config.toml
num_key_value_heads = 1
norm = "rmsnorm"
norm_eps = 1e-06
extras = ["some layers without attention", "local attention windows", "shifted keys", "gated attention", "value embeddings", "hashed n-gram embeddings", "an embedding shortcut", "learned residual scales", "skips across layers", "weighted sums over earlier layers", "capped logits"]
init_std_qkv = 0.02
optimizer = "muon_variant"
warmup_steps = 43
doc_mask = true
max_steps = 11645
Each number is 128 + 24 x the weight over the matrix's rms, rounded and kept within 0 to 255. Layers, rows and columns count from 0.

# layer 4 MLP up, 2560x640, rms 0.296, rows 659-680, columns 480-639
[[ 79 113  75 138 121  66 128 114 126 155 142 148 169 146 119 116 188 154 172 145 101 127 178 153 118 109 124 143  91 127 123 143 116 139 139 112 113  98 151  99 107 139 119 185 101 102 182 140 113 112 115 139 153 124  88 127 120 173  66 118 161  95 106 136 130 139 124 134 119 116 136 104 138 169 127 174 188 125 120 135 118 162 163 138 127 147 112 113 111 138 114 138  63 133 145 128 145 147  73 103 114 150 135 107 120 110 107 143  99 165 202 103  88  86 114 151 138 151  92 192 177 161 150 104 159 103 132 130 133 105 105 147 108  89 138 120  93 127  84 126 139 117 116 109 142 129 115 100 140 174 122 134  94 111 169 119 102 165  99 153]
 [132 155 114 111 159 108 126 143 137  78  79 118 117 105 140 162 147 191 146  92 135 113 146 112 126 164 142 133 110 137 138 133 127  78 108  99 162 144 128 133 103  96 119 167 114 164  78 156 132 180 152 102 114 143 129 111 110 175 143 143 122 119  89 138 123 147 128 160 159 132 120 120 168 168  89 160 177 162 112 145 112 129 120  54 121 118 116  88 117  97 122 105 144 125 130  97  96 122 125 153 136 132 142 123 130 144 165 131 144 134 116 110 144 130 130 136 110 110 139 146 172 132 111 121 119  91 122 139 124 103 125 104  87  95 137 101 165 103 128 141 120 130 128 159 135 116 106 182  79 142 145 143 100 155 163 139 150  98 162  78]
 [130 123 132 140 128 155 158 141 138  95 157  96  97 139 169 145 129 104 108  94 155 137 140 100 110 111 117 116 139 136 124 135  97 130 122 125 145  99 110 155  93 133 130 130 111 132 139 126 135 123 151 164  99 103  93 159 166 152 147 125 129 104 115 142 133 109 170 116 104 164 117 112 113 157 122 165 122  94 109 109 122 148  92 147  98 110 168 124 108 107 158 122 149 107 140 142 108 158 135 122 135 146 151 111 125 116 123 127 131 155 143 132  93 150 143 149 131 129 131 129 154 104 104 139 143 120 138 138 138 123 118 123 117  85 120 117  99 181 110 131  96  94 113 169 152 133 129 166 115 131 140 108 108 168 138 134 113 104 139 119]
 [117 113 172 135 136 143 108 133 132 133 126 141 112 139 132 110 154 123 143 103 112 107 154 156 112  92 134  88 154 145  61 123 104 150 119 103 176  99 152 101 160 138  83 134 135 140 152 123 157 133 168 151 167 101 145 152 151 111 130 141 137  84 154 140 108 110 101 197 149 132  95 129 112 139 121 126 125 163 106 131 156 112  67 163 133 136 161 107 157 122 102 118 115 127 145 121  99  84 102 134 140 138 163 124 128 154 153 158 144 102 111 115 107 153 175 164 123 113 176 150 117 114 150 127 126 130 110 135 114 163 108  97 156 138 141 153 130 125 130 135 126  94 126 151 110 127 142 179 167 183 147 136 157 114 138 148 165 128 160 144]
 [105 162 108 121 122 153 101 129 152 161 153 119 132 169  83 104 128 148 102 166  97 178 155 100 128 101 149  95 105 157 105 105 142  80 149 170 132 146 142 120 112 138  98 152 139 159 112 103 120 129 148 121 142 121 190 159 145 157  74 124 164 161 117 160 125  91 107 144 133 130 164 181 104 117 162 104 127 144 115  96 138 108 123 132 116 152 108  93 161 124 109 173 113 145 133 124 100 123 134 160 161 142 105 141 128 105 121 132  92 160 165 154 134 155 143 154 108  91 144 142 107 135 124 102 119 151 138 140 126 157 145 169 163 116 112 173 112 124 136 112 152 128 162 159 130 153 135 135 124 136 122 172 129 152 102 139 136 139 119 108]
 [138 158 121 147 153 139 146 155 154  83 116 113 133  92 102 139 136 114 169 102 169 123 132 113  84 116  95 154  83 111 175 142 156 144 131 126 145 128 131 120  99 141 141 104 152 136  95 148 101 111 101 113 109 157 112 130 178 160 170 143 149 137 155 145 111 150 135 148 129 120 121  96 126 114 173 146 119  82  81  97 130 105 124 127 126 115 119 107 172 170 118 133  64 101 105  86 117 140 154 135 156 124 152 135 151 115 126 106 130 140  90 121 122 118 135 122 159  79 130 113 167 167  93 154 108 145 125 130 121 170 141 144 123 118 117 116 115 128 123  98 126 157 135 144 142 133 133 101 100 105 124 117 144 107 179 137 131 114 123 116]
 [ 81 131 114  81  95 154 131  93 163 143 133  96  89 150 139  85 108 109  75 101 123 122 156  98 165 146 124 158 157 104 142 106 136  96 120 139 112 124 117 111 138 110 118 132 109 149 105  82 129 118 150  84 116 135 146 138 148 187 127 154 106 120  81 114 120 101 145 117 163 115 132 174 157 104 154 110 144 142 126 169 182 109 147 141 117 143 116 104 132 143 106 133 164 145 143 128 118 167 154 117 153 117 143 175 163 134 132 100 142 165  92 137  79 120 136 159 130  92  96 152 130 155 152 101 129 107 145 103 159 113  94 117 166 133 141 109 129 133 142 122  98  91 149 116 133 149 153 146 143 157 104 139 115 122 132 108 131 153 142 109]
 [156 143 124 141 154 121 136 166  45 118 112 146 110 149 124  90 123 129 110 135  86 100 109 127 115 143 143 147 122  85 113 114 107 141 124 193 119 103  87 101 113 150  80  88 100 107 135 154 160  99 120 103 125 128 121 118 169 163  88  81 126 178 131 150 147 143 143 123 120 108 169 135  98 102 184 139 169 162 119 122 135 164 103 119 162 156 136 122 114 153  85 153  87 161 125 116 129 120 113 150 118 118 132 150 142 113 127 150 128 104 137 189  88 118 137 172 126 125 112 145 143 114 139 120 119  96 150 126  80 125 150 145  88  79 125 129 163 145 136 112 141 151 173  97 129 103 167 115 155 118  94 108 134 114 115 118 123 127 151 117]
 [128 162 130 101 151 147 139 100 120 128  64 111 144 124 157 114 150 121  94 126  90 125 114 137 177  68 101 131  87 131 148 110 105 144 128 129 138 113 161 105 137 104 146 127 151 142 129 151 110 161 108 148 170 120 112 110 142 187 155 168 136 114 145 161 138 105 113 156 107 174 117 111 105  81 154 107 161 167 104 173 121 159 167 151 163 148 133 148 157 139 141 141 104  99 123 155  93 145 174 148 164 147 106 170 112 110 121 108 152 133 109  84 130 117 136 164 122 165 142 146 128 152 136 120 131 110 160  93 128 112 107  74 135 143 167 134 125  99 113 106 118 122 135 115 130  66 110 131 126 115 125 120 135 129 137 111 120 144 111 125]
 [200 116 122 151 156 112 125 133 109 135 128 121 130 105 125 112 134 113 131  93 110 136 126 139 173 144 149 139 118 120 132 126 115 137 145 113 122 130 134 131 120 142 128 141 156 124 138 146 150 114  99 112 124 131 167 136 149 130 129 156 149 153 159 133 153 146 113 132 107 123 142 140 130 148 148 117 148 152 128 100  90 124 149  91 111 131 140 101 130  99  98 126 143  92  77 146 103 132 131 100 141 152 124 132  77 129 121 135 106 129 121 110 135 149 103 162 117 153 123 113 140 141  86 107 119 109 126 135 100 153 156 129 137 111 163  91 119 128 132 130 138 121 108 131 153 115 155 151  84 153 131 152 114  97 163  97 127 164 145 116]
 [152 129 132 155 142 113 122 142 168 142  86 142  99 127 138  87 189 144 118 104  96 145  95 158 151 168 118 119 134  85 101  87 124  98 167 130 138 170 134 149 153 132 134 140  99 107 154 108 103 123 167  97 132 107 174 132 156 101 135 105 178 153 129 118 134 157 107 105 183 116 139 156 143  94 145  60 161 141 176  82 136 112 131 139 138 134 121 127 169 113 143  95 142 117 135 134 134  88 106 127 128 149 127 130  70 131 171 173 102 154 150 150 121 135 146 150  71 137 153 135 117 151 126 100 117 121 108 129  95  98 141 126  49 130 144 117 123 116 100 117 134  50 132 161 143 122 164 133 147 139 103 102 115 177 130 131 152 132 132 174]
 [ 96 100 123 133 136 171 152 112 132 131 129 132 155 129 132 107 135 136 131  89 156 120  75 123 151 155 174 153 142 144  97 152 105 134  94 170 145 144 144  98 130  91 144 110 124 117 181  75  92 138 100 149 162 116 143 193 128 135 122  67 120 130 186 167 130 145 161 126 117  93 122  99 144 122 161 148 130 125 163 128 123 127 119 120 122 167 157 139 130 110 117 143 113 105 132 101 141 140 107  90 153 109 115 136 111 148 148 138 150 111 157 174  93 161 118 120 180 103 163 121 163 118 126 101 137 136 108 119 101  99 124 122 115 132 148 143 139 121 111 130  98 106 122 199 118 151 111 131 148 151 146 177 120 105 141 110 145 145 148 133]
 [150 120 112 108 134 134 144  98 110 155 120 113 148 141 138 124 119 122  96 169 125 139 180  81 110 105 123 122 133  85 152  81  87 148 152  78 154 109  72 123  61 105 170 107 110 106 128 117 140 101 118 146 119 128 114 146 160 139 155 108 116 119 120 138  95 149 152 151 173 147 137 109 179 167 125 136 152 104 160 108 124 111 161 165 149 108 145 179 102 118 133 148 134 118 142 104 135  96 153 163 113 158 115  83 138 139 135 116 151  89 102 123 138  99 107 148  96 115 166 102 116 158 123 124  71 142 124 133 121  98 117 139 146 135  84  89 125 114  86 116 137 162 129 128 138 133 131  78 121 105 134  91 150 132 145  98 131 100 170 147]
 [ 94 130 106 143 161 142 163  88  85 159 135 113 137 146 147 166 137 109 169 118  88 127 147 129 122 100 127 106 188 107 126 123 125 145 144 102  78 145 135 128 153  77 148 123 105 137 152 122 185 119 102 166 115 115 130 109 138 134 143 113 126 100 119 146  94 152  82 154 115 164 144 116 140 145 135 175 104 128 118 177 137 117 132 132 178 104 100 127  92 106  57 151 129 132  87 154 106 154 154 114 163 124 111 144  68 144 130 122 112  96 141 143 139 108 146 142 165 147  79 118 120  95  96 115 118 135 119 144 146 134 126 129 184 136 123 133 112 112 126 154 165 139 135 145 153 170 110  89 147 110 107 109 169  93 135  88 104 112 156 139]
 [127 104 145 128 122 163 114 128 133 127 157 135  99 127 148 135 131 123 106 141  89 130 103 129  92  94 140 112 121 132 116 158  94 131 152 145 145 133 131  97 109 130 127 149 144 158 122 114 139 137 132 123 107 141 107 150 146 143 138 167 134 119 124 103 121 117 169 156 132  75 147 131  80 123 117 139 135 146  92 135 112 107 196 125 121 134 126 116  90 131 136 156 121 149 128 107 133 156 142 177 108  98 149 127 132 105 103  90  77 122 112 122 159 114  86 149 127 141 128 123  71 155 141 113 147 135 163 125 105 120  93 153 126 142  66 133 173 131 131 135 132 159 168 156 147 108 130 107 131 138 112 169 108 167 147 151 113 141 154 121]
 [135 105 114 169 134 152 137 132 150 143 175  86 158 198 129 137 104 109 108 208 123 110 107 128 114 139 150 170 113 152 113 102 166 110 150 113 103 101 177 124  95 118 129 111 116 128 124  99 108 115 170 107 130 150 115 104 156 138 134 131  80  91 129  95 139 122 144 115 143 117 127 161  88 109 118 145 121 198 122 211 102 116 113 129 137 126 100 153 156 123 126 149 129 136 111 103 114 172 143  96 112 156  89 166 117 126 134 102 103 127 167 170 126 130 116 112 136 165 127 152 121 146 162 104 127 134 147 116 129 159 169 102 132  97 155 152 160  98 148 114 126 115 114 112 180  95 165 117 107 141 134 127 155 113 134 108  86 120 151  99]
 [119 125 106 113  98 136  96 161 100 143 178 111 155 155 116 128 161 143 123  87 148  92 103 107 106 165 168 105 166 144 109 109 118  85 102 120 123 113 150  97 141 161 129 120 138 109 149 143 146 143 118 109 120 114 118  98 150 142 133 132 116 123 124 145 140 134 152 108 135 112 149  92 149 170 112 144 122 109 111 161 108 123 134 100 145 135 190 137 153 101 133 131 134 127 132 138 134 130 108 101 137 118 133 140 140 110 114 154  78 126 133 138 130  83 180 119 125 118  99 135 117 142 106 101 154 123 178  88 111 141 161 122 128 165 128 123  87 175 149 112 117 108 155 119 137 134 149 131 127 125 105 131 131 149 108 164 154 141 112  94]
 [173 129 155 104  83 112 141 137 147  87 142  80 140 161 128 160 136 116 106 102 107 118 178 125 129 106 118 150 166 144 148 145  93 119 117  75 132 121 154  73 159  98 149 149 147 135 108 132 137 134 132 163 145 121 168 132 132 112 143 143 100 123 103 166 123 139 130 173 138 152 127 153 119  82 132  88 142 101 127 125 126 113 143 170 111 147 119 123 147 116 126 142 108 146 114 138 170 152 132 142 151 127 129 144 105 132 124 118 108  83 131 112  94 135 120 170 168  99 159 125 100 144 122 158 143 118 139  98 171  91 115 161 122 106 159  87 127  88 148 150 150 140  76 140 155 123 134 113 147 119 134 152 173 149 124 106 132  75 155 114]
 [125 148 143 109 134 176 166 142 122 147 142 114 140 112 132 115 125 141 141 110 164 119 103 128 127 134  92 170 135 117 136 120 144 100  98 129 137 143 130  90  91 153 192 146 164 163 141 133 120 107 110  99 114 137 111 135 106 146 162  99 125 130  89  93 111 143 111 106 155 109 153 108 117 144 112 145 135 110  94 130 140 168 112 148  81 117 116 158 173 120 144 109 146 126 144  88 136 128 115 160  99 128 132 130  95 150 106  80 114 107 203 140 134 118 150 103  93 149 203 118 100  80 137 160 118 102 141 103 139 104 108  74 134 138 139 105 134  87 132 147 145 111 123 138 129 142 127 114 140  98  92 151 168 134 147 158 131 154 158 160]
 [126 129 157 123  95 141 133 121  95 133  89 123 153 134 112 127 114 162  98 122 168 105 127 137  92 170 133 118 175 126 158  98 154  80 153 125 155 101 125 120 150 146 166 138  85 112 174 126 144 113 102 107 113 145 100 129 123 132 137 123 155 118 104 149 176 153 136 152 133 147 137 117  95 150 109 155 132 105 132 117 109 101 114 125  99 167 144 143 122 148 115 111 117 101 120 106 148 141 121 133 125 151 100 151 149 125 144 168 125 134 120 129 128 127  98 120 139 142 116 138  92 123 138 128 138 151 144 120 139 108 185 122 146 136 125 136 127 183 136 155 118 108 109 109 131 140 152 116 124 118 114 108  81 120 132 119 164 126 115  72]
 [134 127 135 118 144 107 155 142 125 144 121 129  89 141 124 130 130 153 115 175 140 135 154 128 134 146 138  99 133 139  75 133 157 155  81 146 126 150 167 135  61 186 118 131 112 147 157 112  74 132 135 132 130 145 111 130 152 102 113 121 131  95 151 113 136 118 105 138 125 135 121 143 168 115 181 149  98 112 124 105 159 149 135 126 142 123 153 128 156 156  93 112  99 116 154 146  86  95 188  90 124 114 121 143  97 152  85 153 123  97 142 117 126 126 149 123 175 176 135 115 135  96 120 168 111 117 113 113 102 117 118 130 100 130 158 135 116 109 111 132 104 160 141 129 143 140 139 144 109 131 109 138 104 140 136 129 132 164 124  99]
 [129 155 118 137  79  97 121 101 163 118 144 142 118 140 118 146 115 141 153 132 124  90 152 110 141 136 123 142 124 161 130 145 182 102 139 137  85 100 150 152 177 125 139 108 119  83  94 101 108 118  44  93 103 153 121 120  91  84  66  93 119 124  90 181 123 133 166 122 157 104  91 156 166 118  82 107 129  94 134 150 166 111 134 173 129  60 167 121 150  95 111 102 132  99 147 133 135  99 173 145 100 111 127 118 164 119 118 161 156 183  80 105 153 112 169 149 136  76 152 106 147 107 134 131 147 107 171 151 124 161 131 138 103 130 145 166 109 124 112 113 110 142 129 143 118 130 123 103 162 157 126 141 138 128 122 128 119 117  96 120]]
# layer 4 MLP down (transposed), 2560x640, rms 0.216, rows 659-679, columns 480-639
[[120 116 104 120 128 117 115  88 136 119 149 124 122 151  91 116  99 155 124 162 185 140 174  81 103 107 118 121 138 153 146 172 101 132  93  95 154 119 130 124  85 139 119 136  95 127 126 129 127 110 135  96 198 147 142 114 144 101 144 106 126 151 146 111 160 146 155 137 114 171 140 118 127 158 150 160 139 115 152 148 115 117 155  96 112 179 103  84 170 140 125 153 126 132 110 177 105  90 145 125 112 133  95 127 133 122 145 143 116 154 124  62 111 167  81 135 172 168  96 129 115  93  90 143 156 126 118 149 117 106 119 167 144 117  88 101 137 126 130  88 146  75 138 126 135 114 127 125 146  87 133 123 124 142 129 125 153 182 126 120]
 [137 155 125 124 118 120 118 136 198 142  97 107 120 106  96  92 134 134 116 117 124 117 110  92  93  70 137 130 148 146 127 112 108 156 129 127 100 126 142 121 101 167 147  88 113  75 161 145 123 116 137 174 135 132 110 125 120 121 113 135 113 166 103 149 161 110 127 141 110 118  81 146 104 164 115 147 128 110 135  98 139  92 143 166 163 150  80 139  78 131  94  94 117 131 131 148 141 101 120 117 124 144 152 140 101 125 100 108 171 157 107 140 116 137 113 137  95 119 140 100 131 109 168 124 109 119  97 124 141 105 136 108 171 153 110  88 140 136 118 124 151 123 129  78 164 146 135 127 133 151 167 103 115  94 127 123  70 132 141  93]
 [ 81 145  92 131 125 118 110 140 137 146 132 127 142 128 126 135 138  97 140 147 108 100 128 182 173  97 101 143 102 154 114 146 160 163 107 144 153  96 185 135 126  65  91 163  88 106 131 124 122 120 131 113 148  88 165 118 139 113 143 167 152 116 127 132 106  71 105 149 138 119  92 141 106 172 101  99 125  84 143  99 147 140 102 144 128 142 136 116 118 108 129 155 135 118 128 123 105 125 104 100 127 140 140 152 112 157 128 114 135 114 113 110 112 151 120 168 117 161 139 118 163  88 116 118 143 137 117  77 117  69 151 140 149 111 160 103 142 153 119 119 126 129 131 200 102 150 122 145 108 100 118 122 116 166 114 126 109 154 123 137]
 [163 142 127 112 154 146 110 117 101 131 130 134 106 113 116 104 159 126 124 113 178 102 125 133 131  84 148 167 147 127 115 120 134 137  77 120 154  89 144 124 125 137 129 164 145  98 149 141 106 134 107 117 127  94 129 113 124 145  86 102  81 146 111 133  81 102 117 113 165  89 153 101 101 109 143 123  98 110 121  97 115  93 154 116 121 103 122 102 144 143 104 107 125 111  97 113 152 125 124 122 130 109  96 148 129 127 127 127 140 158  95 117 132 130 104 102 140 153 141 147 130 109 126 154 111  73 104 115 125 100 147 118  90 102 125 174  92 168 138 126 127 114 123 131 137 120 149 127 104 137  98 122 141 129 136 127 136 111 114 122]
 [104 150 147 150 111 135 137 153 128 102  99 162 132 137 146 105 176 134 136 130  98  98 138 159  93 118 109 144 130 140 143 137 111 167 119 138 136  98 136  98 103  99 109 134  80 103 136 148 158 148 134 149 105 130 105 119 115 121 128 107 121 131 122 129 124 152 126 113 144 137 124 129 123 114  69 112 118  95 142 121  86 131 127  87 121 129 142 154 143 136 128 124 132 106 139 159 106 141 105 135 152 149 110 131 121 168 117 109 132 106 121 142 135 120 130 157  76 158 117 110 109 140 130 107  91  86 114 115 155 134  98 136  96 133  91 139 126 108 148  85 112 130  94 106 115  99  89 114 128 128 103 146 157 144 125 170 136  92 130 145]
 [124 125 114 122 113 148 133 139 109 148  91 156 143 108 124 138 101 113 129 134 101 152 171  89 135 109 104 134  94 103 156 131 136 164 127 173  92 125  96 133 137 104 116 133 169 102 152 111 132 109 134 137 125 135 122 173 131 108 141 117 124 132 160 180  95 125 118 133 158 126 104 101 125 109 138 130 146 143 134 130 117 141 174 138 129  92 132 123 123 160 137 146 157 128 135  92 173 126  95 155 114  96 149 134 188 112 143 123 120 159 137 183 107 158 153 151  74 107 145 120 109  97 124 190 128 106 144 128 181 142 107 173 181 124 141 119 135  91 106 146 130 133 112 111 101 150 144 119  97 109 149 115 110 122  83 132 154 132 143 149]
 [158 107 124 134 128 155 112 122 145 123 142 163 117 139 111 103 104 140 105 126 126 120 123 139 142 131 129 102 131 152 103 116  79 116 113 142 110 153 137  87 158 178 150  89 130 106  79 120 148 133 164 165  93 150 130 116 126 111 136 150 118 173  96 168 125  91 139 137 127 133 119 102 143 118 112 168 124 157 143 135 128  83 121  86 117 135 164 171 184 116 102 171 121 113 115 152 136 143 145 123 118 148 141 143 113 135 105  90 105 123 143 149 136 148 127 115 137 111 161 119 151 142 134 157  87 148 123 125  94 149 140 154 146 137 151 121 144 143 138  77 130 102 135  99 110 106 128 116 123 131 129 154 116  97  96 103 128 118 144 145]
 [110 131 131 182 113 152 114 136 130 148 139  93 128  98 132 122 162 120 108  97 147 114 114 107 159 183 129 142 126 130 147 149 128 125  90 119 108  85 191 136  84 142 173  94 130 127 146 103 121 101 118 185 152 131 109 157  99 145 143 150 126 122  85 115 115 126 154 131 162 101 124 120  89 108 138 104 109  85 153 122 136 149 129 140 113 109 110 119 138 102 109 119  58 129 145 135 101 107 108  93 134 113 115 136 110 147 177 157 137 111 129 103 122 124 117 126  96 126 106 166 102  80 140 153 137 114 109 159 136  91 127 113 138 131 169 150 156 124 102 118  85 122 134 145 109 156 124 120  96 142 146 161 117  91 100  91 141 116 101 158]
 [141 135  80  74 140 132 107 171 115 127 137 125 190  99 149 144 159 130 113 147 183  93 133 100 140 104 165 143 127 139 115 150 127 148  95 126 195 124 129 123 108 129 156 126 143  80 136 160 145 117 168 115 137 132  88 152 157 148 128 111 143 109 161 156 162 153 104 110 140 124 110  94 155 158  90 110 102 153 136 135 134 136 147 177 180 134 132 127 110 143 151 116 106 120 100 165 142 151 143 130 131 141 146 117 128 119 134 128 130 181 134 158 131 149 119 143 152 140 121 142 167 127  93 101 143 182 147 142  93 116 127 125 168  84 108 130 145 133 136 129 124 114 102 152 127  87 124 103 106 157 156 131 158 111 135 110 119 128 118 133]
 [150 102 122 111 132 122 135 135 124 101 118 126 137 134 115 107 155 134 114 144 133  95 117 125 118 136 158 165 104 120 106 109 131 106 150 180 145 153 168 159 114 128 134 159  93 127 142 110 122 120 159 107 159 174 143 169  95  93 100 129 170  86 152  90 140 135 134 166 123 113 134 125 109 170 118 125 132 182 108 122  98 143 149 103 120 143 138  95 163 135 174 107 187  99 135 164 163 115 125 124 143 139 159  84 146 108  86 125 145 182 116 118 131 129 140 114 128 149 126 160 129 115 115  84 117 119 130 126 119 155 105 117 122 101 109  90  98  98 131 102 119 117 142 146 192 135 121  93  88 131 153 113 100 134 142  97 147 156 116 131]
 [129 165 130  89 168 176 122 125  90 118 114 128 141 157 137 144 174 132  85 102 119  91  77 124 127 161 149 202 110 136 117 111 113 186 140 117 115 145 138 111 133 129 142 180 156 122 163 137 134 145 108 160 107  98 177 125 131  87 131  97 151 102 172 120 136 103  95 124  89 111 102 118 102 161 125 126 157 117 133 105 110 166 153 103 129 163 119  84 157 121 133 148 120 156 117 118 154 124  81 134 147  89 119 124  97 170 139 188 125 123 135 158 167 144 133 140  93 184 140 138 146  75 120 149 100 186 114 130 121 144 138 110 107 110 147 102 156 118 104 169 148 122 130 100 145 151 153 133 125 126 124  66 132 139  83 101 148 136 137 163]
 [113 151 133 129 177 153  92  93 159 150 161 145 169 147 162 174 103 123 121 129 122 123  97  98 162 155 117 152 122 161 118 110 100 118 143 133 117 120 175 168 136 167 111 141  78 104 139 147 144  96  88  89 154 137 147 154 142 121 147 151  97 148 135 135 163 146 105  99 125 164  83 107  85 179 131 151 122 137 137 136 140 139 122  88 151 129 153 108 119 116 128 115 110 150 119 124 171 146  92 115  52 114 129 109 131 128 136 150 115  94 161  99 139  79 145 130 105 162  88 139 127 153 122 131 109 161 136 131 126 111 102 138 145 121 111 126 133 140 114 143 124 139 160 107 115 145 114 135  81 162 139 172 133  91 116 127 148 125 141 119]
 [136  82 106  85 146 124 139 166 111 141 119  97 154 135 132  84 135 142 184 132 148 126 146 147 156 134 142 122 194 174 132  96 138 116 155 111 171 146 136 152 148 131 132 161 156 101 137 129 155 148 144 124 162 133 124 146 112 130  97 163 116 159 156 103  97 148  85 131 126 126 110  86 129  57 121 128 125 144 108 139 111 125 171 116 110 148 174 146 111 116 119 184 121 146 133 121 154 106 164 141 119 126 125 117 123 126  81 116 112 132 172 167 102 100  85  78 131 125 155  99 119 137 133 159 133 104 128  98 157 110 134 138 165 129  96 127 104 105 128 168 146 104 174  82  96 135 133 150 154  78 115 145 134 145 140 124 168 154 146 126]
 [155  92  99 136 158 134 104 147 152 151 138 130 129 133 123 144 125 125 115 137 143 148 119  89 140 158 126 176 145 163 157 115 128 123 113  98 134 116 148  95 149 159 130 120 134 158 139 120 136 163 101 125 106 123 158  64 137 123 171 121 146 157 117 133  97 105 111 111 118 131 148 108 139 123 114 151 111 108 114  92  91 155  87 165 110 118 156 125 133 188 157 137 159 142  87 132 142 140 101  97 132 130 110 145  96  94 125 125 103 126 110 150 123 149 126 153 150 114 107 149 154 148 129  67 118 155 126 143 127 152 156 162 114 154  90 126 169 143 129 159 162 141 112 141 130 115 140 105 133 118 119 141 108 129 113  96 133 118 141 122]
 [140 148  96 132 132  98 134 118 150 149 127 101 159 147 116 141 117 129 140 169 138 103 140 100 122  99 182 157 188 119 133 123 126 110 136 160 114  91 126 130 116 191 126 126 171  96 129 107 123 135 110 164  90 107  87 142  95 123 122 137 102 175  97  85 103 140 112 146 113 135 151 126 130 145 127  99 147 157 126 126  86 118  96 109  90 107 119 105 138  95 100 125 126 143 115 141 136 129 132 141 169 130 152 136 151 150 120 146 165  94 168 121 116 106 116 127 144 150  92 151 108 127 126 161 128 127 115 140 141 168 166 117 124 111 164 140 153 122 129 137 107  99 170 114 123  81 123 120 132 115 166 127 183 144 146 144 145 144 104 106]
 [138  90 136 146 164 119 123 119 136 147 116  94  91 122 135 149 152  29 110 196 150 139 121 139 142 139 184 134 122 109 147  99  97  83 153 142 114 151 111 102  83 129  97  88 104 119 128 125 106 142 118 140 103 155  91 109 107 102 148 126 124 116 174 141 157 173 111 111 120 128 124 178 101 125 156 128 146 103 128 113 157  91  83 155 123 116 128 110 150 135 135 140 129 127 107 118 115 102 128 132 116 115 135 109 100 131 121  88  83 120 126  98 137  99 135 128  80 119 108 130 144  97 123 101 106 138 137 157 110 188 142 155 132 119  95 126 122 131 149 102 123 127 134 144 135 154 130 140 140 145 117 151 133  80 112 143 119 132 125 131]
 [134 148 120 111  88 126 145 142 160 177 131 142 138 133  95 159 133 114 115 126 114 118 123  77 102 160 102 137 118 182 150 133 103 139 106 120 110 108 139 144  87 134 114  85 136  81 105 163 128  88  87 150 110 142 139 181 101 118 162 123 111 120 162 136 163 144 122 168 131 125 150 110 159 144 102 166 115 106 114 145 114 137 118 124 107 134 131 157 118  70 148 129 142 167  97 106 132 192 116  84 149 111 120  96 149 106 139 127 138 138 110  92 141 103 148 148 162 108  80 103 173 136 141 127 126 156  94 171 108 156 142 171 153 120  96  87 108 126 152 151 167 128 171 120 155 124 118 113 114 128 146 101 152 108 146 188 122 150 121 109]
 [155 120  92 107 132 111 139 101 100 147 124 130  96 127 157 116 114 128 123 132 112 106 200 150 170 119 123 140 154 164 121 122 101 127 133 140 121 108 147 116 171 144 108 125 117 149 146 138 158 129 128  91 135 111 142 114 146 131 127 150 156 123 114 158 111 101 126 121 123 179 167 155 153 160 149 113 112 108 126 134 136 114 151 115  99 112 104 109 123 117  91 150 119 163 152 117 122 156  84 139 131 146 100 124 114 140  60 110 134 103 147  94 164 121 104 138 133 124 124 122 155 118 129 118 129 127 101 123 112 146 136 115 111 130 110 119 130  92 145 130 180 105 140 137 103 160 123 122 145 123 122 149  91 104 128 116  86 153 156 107]
 [103 106  96  91 143 111 110 140  97  85 131 196 156 121 135 156 112  96 136 130 131 145  95 145 128 134 137 107 125 120 107 152 119 146 106 101 104  78  76  92 122 107 117 125 135 142 128 139 176 156 138 127 171 126  95 129 125 139 134 117  88 138 125 157 144 157 159 132 105 149 137 106 140  78 129 149 117  73 102 140 180 146  88 134  99 149 144 148 165 109 137  95 151 147 104 112 163 106  90  81 135 119 117 168 113 140 122 118 167  69 125  70  98 107  96 121  98 117 146 121 147 151  91 118 124  86 176 123 132 138 109 105 145  89 157 127 134 142 132 116 122 107 114 104 125 121  97 122 136 125 106  81 120 109 121 129 104 100 135 128]
 [136 114 116 153 125 111 143 144  66 117 142 105 120 142  85 145  79 156 149 115 152 128 120 139 151 101 112 126 130 155 147 167 126  88 169 127 153 130 168 167  80 185 144 114 136 159 195 105 106 151  90 162 111 107 128 158 117 135 125 148 134 119 146 119 149  98 102 102 125 140 129 175 130 120 148 121 121 103 162 131 122  79 155 122 117 121 124 141  87 115 118 140 140 155 125 121 123 115 164 143 147 107 122  83 114 116 156 123 107  87 108 138 143 147 178 110 167 125 112 143 130 113  99 124 137 112  82 124 172 133 138 102 130 113 120 115  91 126  96 135  73 148 148  95 108 152 116  92 124 126 123 122 107 130 133 140  60 143 130 153]
 [145 139 147 173 101  84 134 114 146 169 162 150 130 103 122  86 146  97  74 138 114  85 115 160  57 137 115 144 144  88 139 164 120 144 156 120 155  57  93 118 116  87 116 120 167 130 110 109 128 140 111 142 143 126 158 133  81 139 162 109  88 113 146 172 139 120 167 115 104  60 122 104 138 129 120 122 138  93 107 123 158  80 116 154 139 120  75 124 120 153  99 151 121 126 107 126  82 167 196 149 114 106 170 138 127 147 128 105 155 130 102 168 116 144  95  63 112 136 142 172 129 188 121 208 136  96 142 159 135  92 153 131 106 154 156 191 174 105 154 135 152 140 116 130 155 140 138 142 149 162 157 174  89 123 125 145 121 110 170 147]]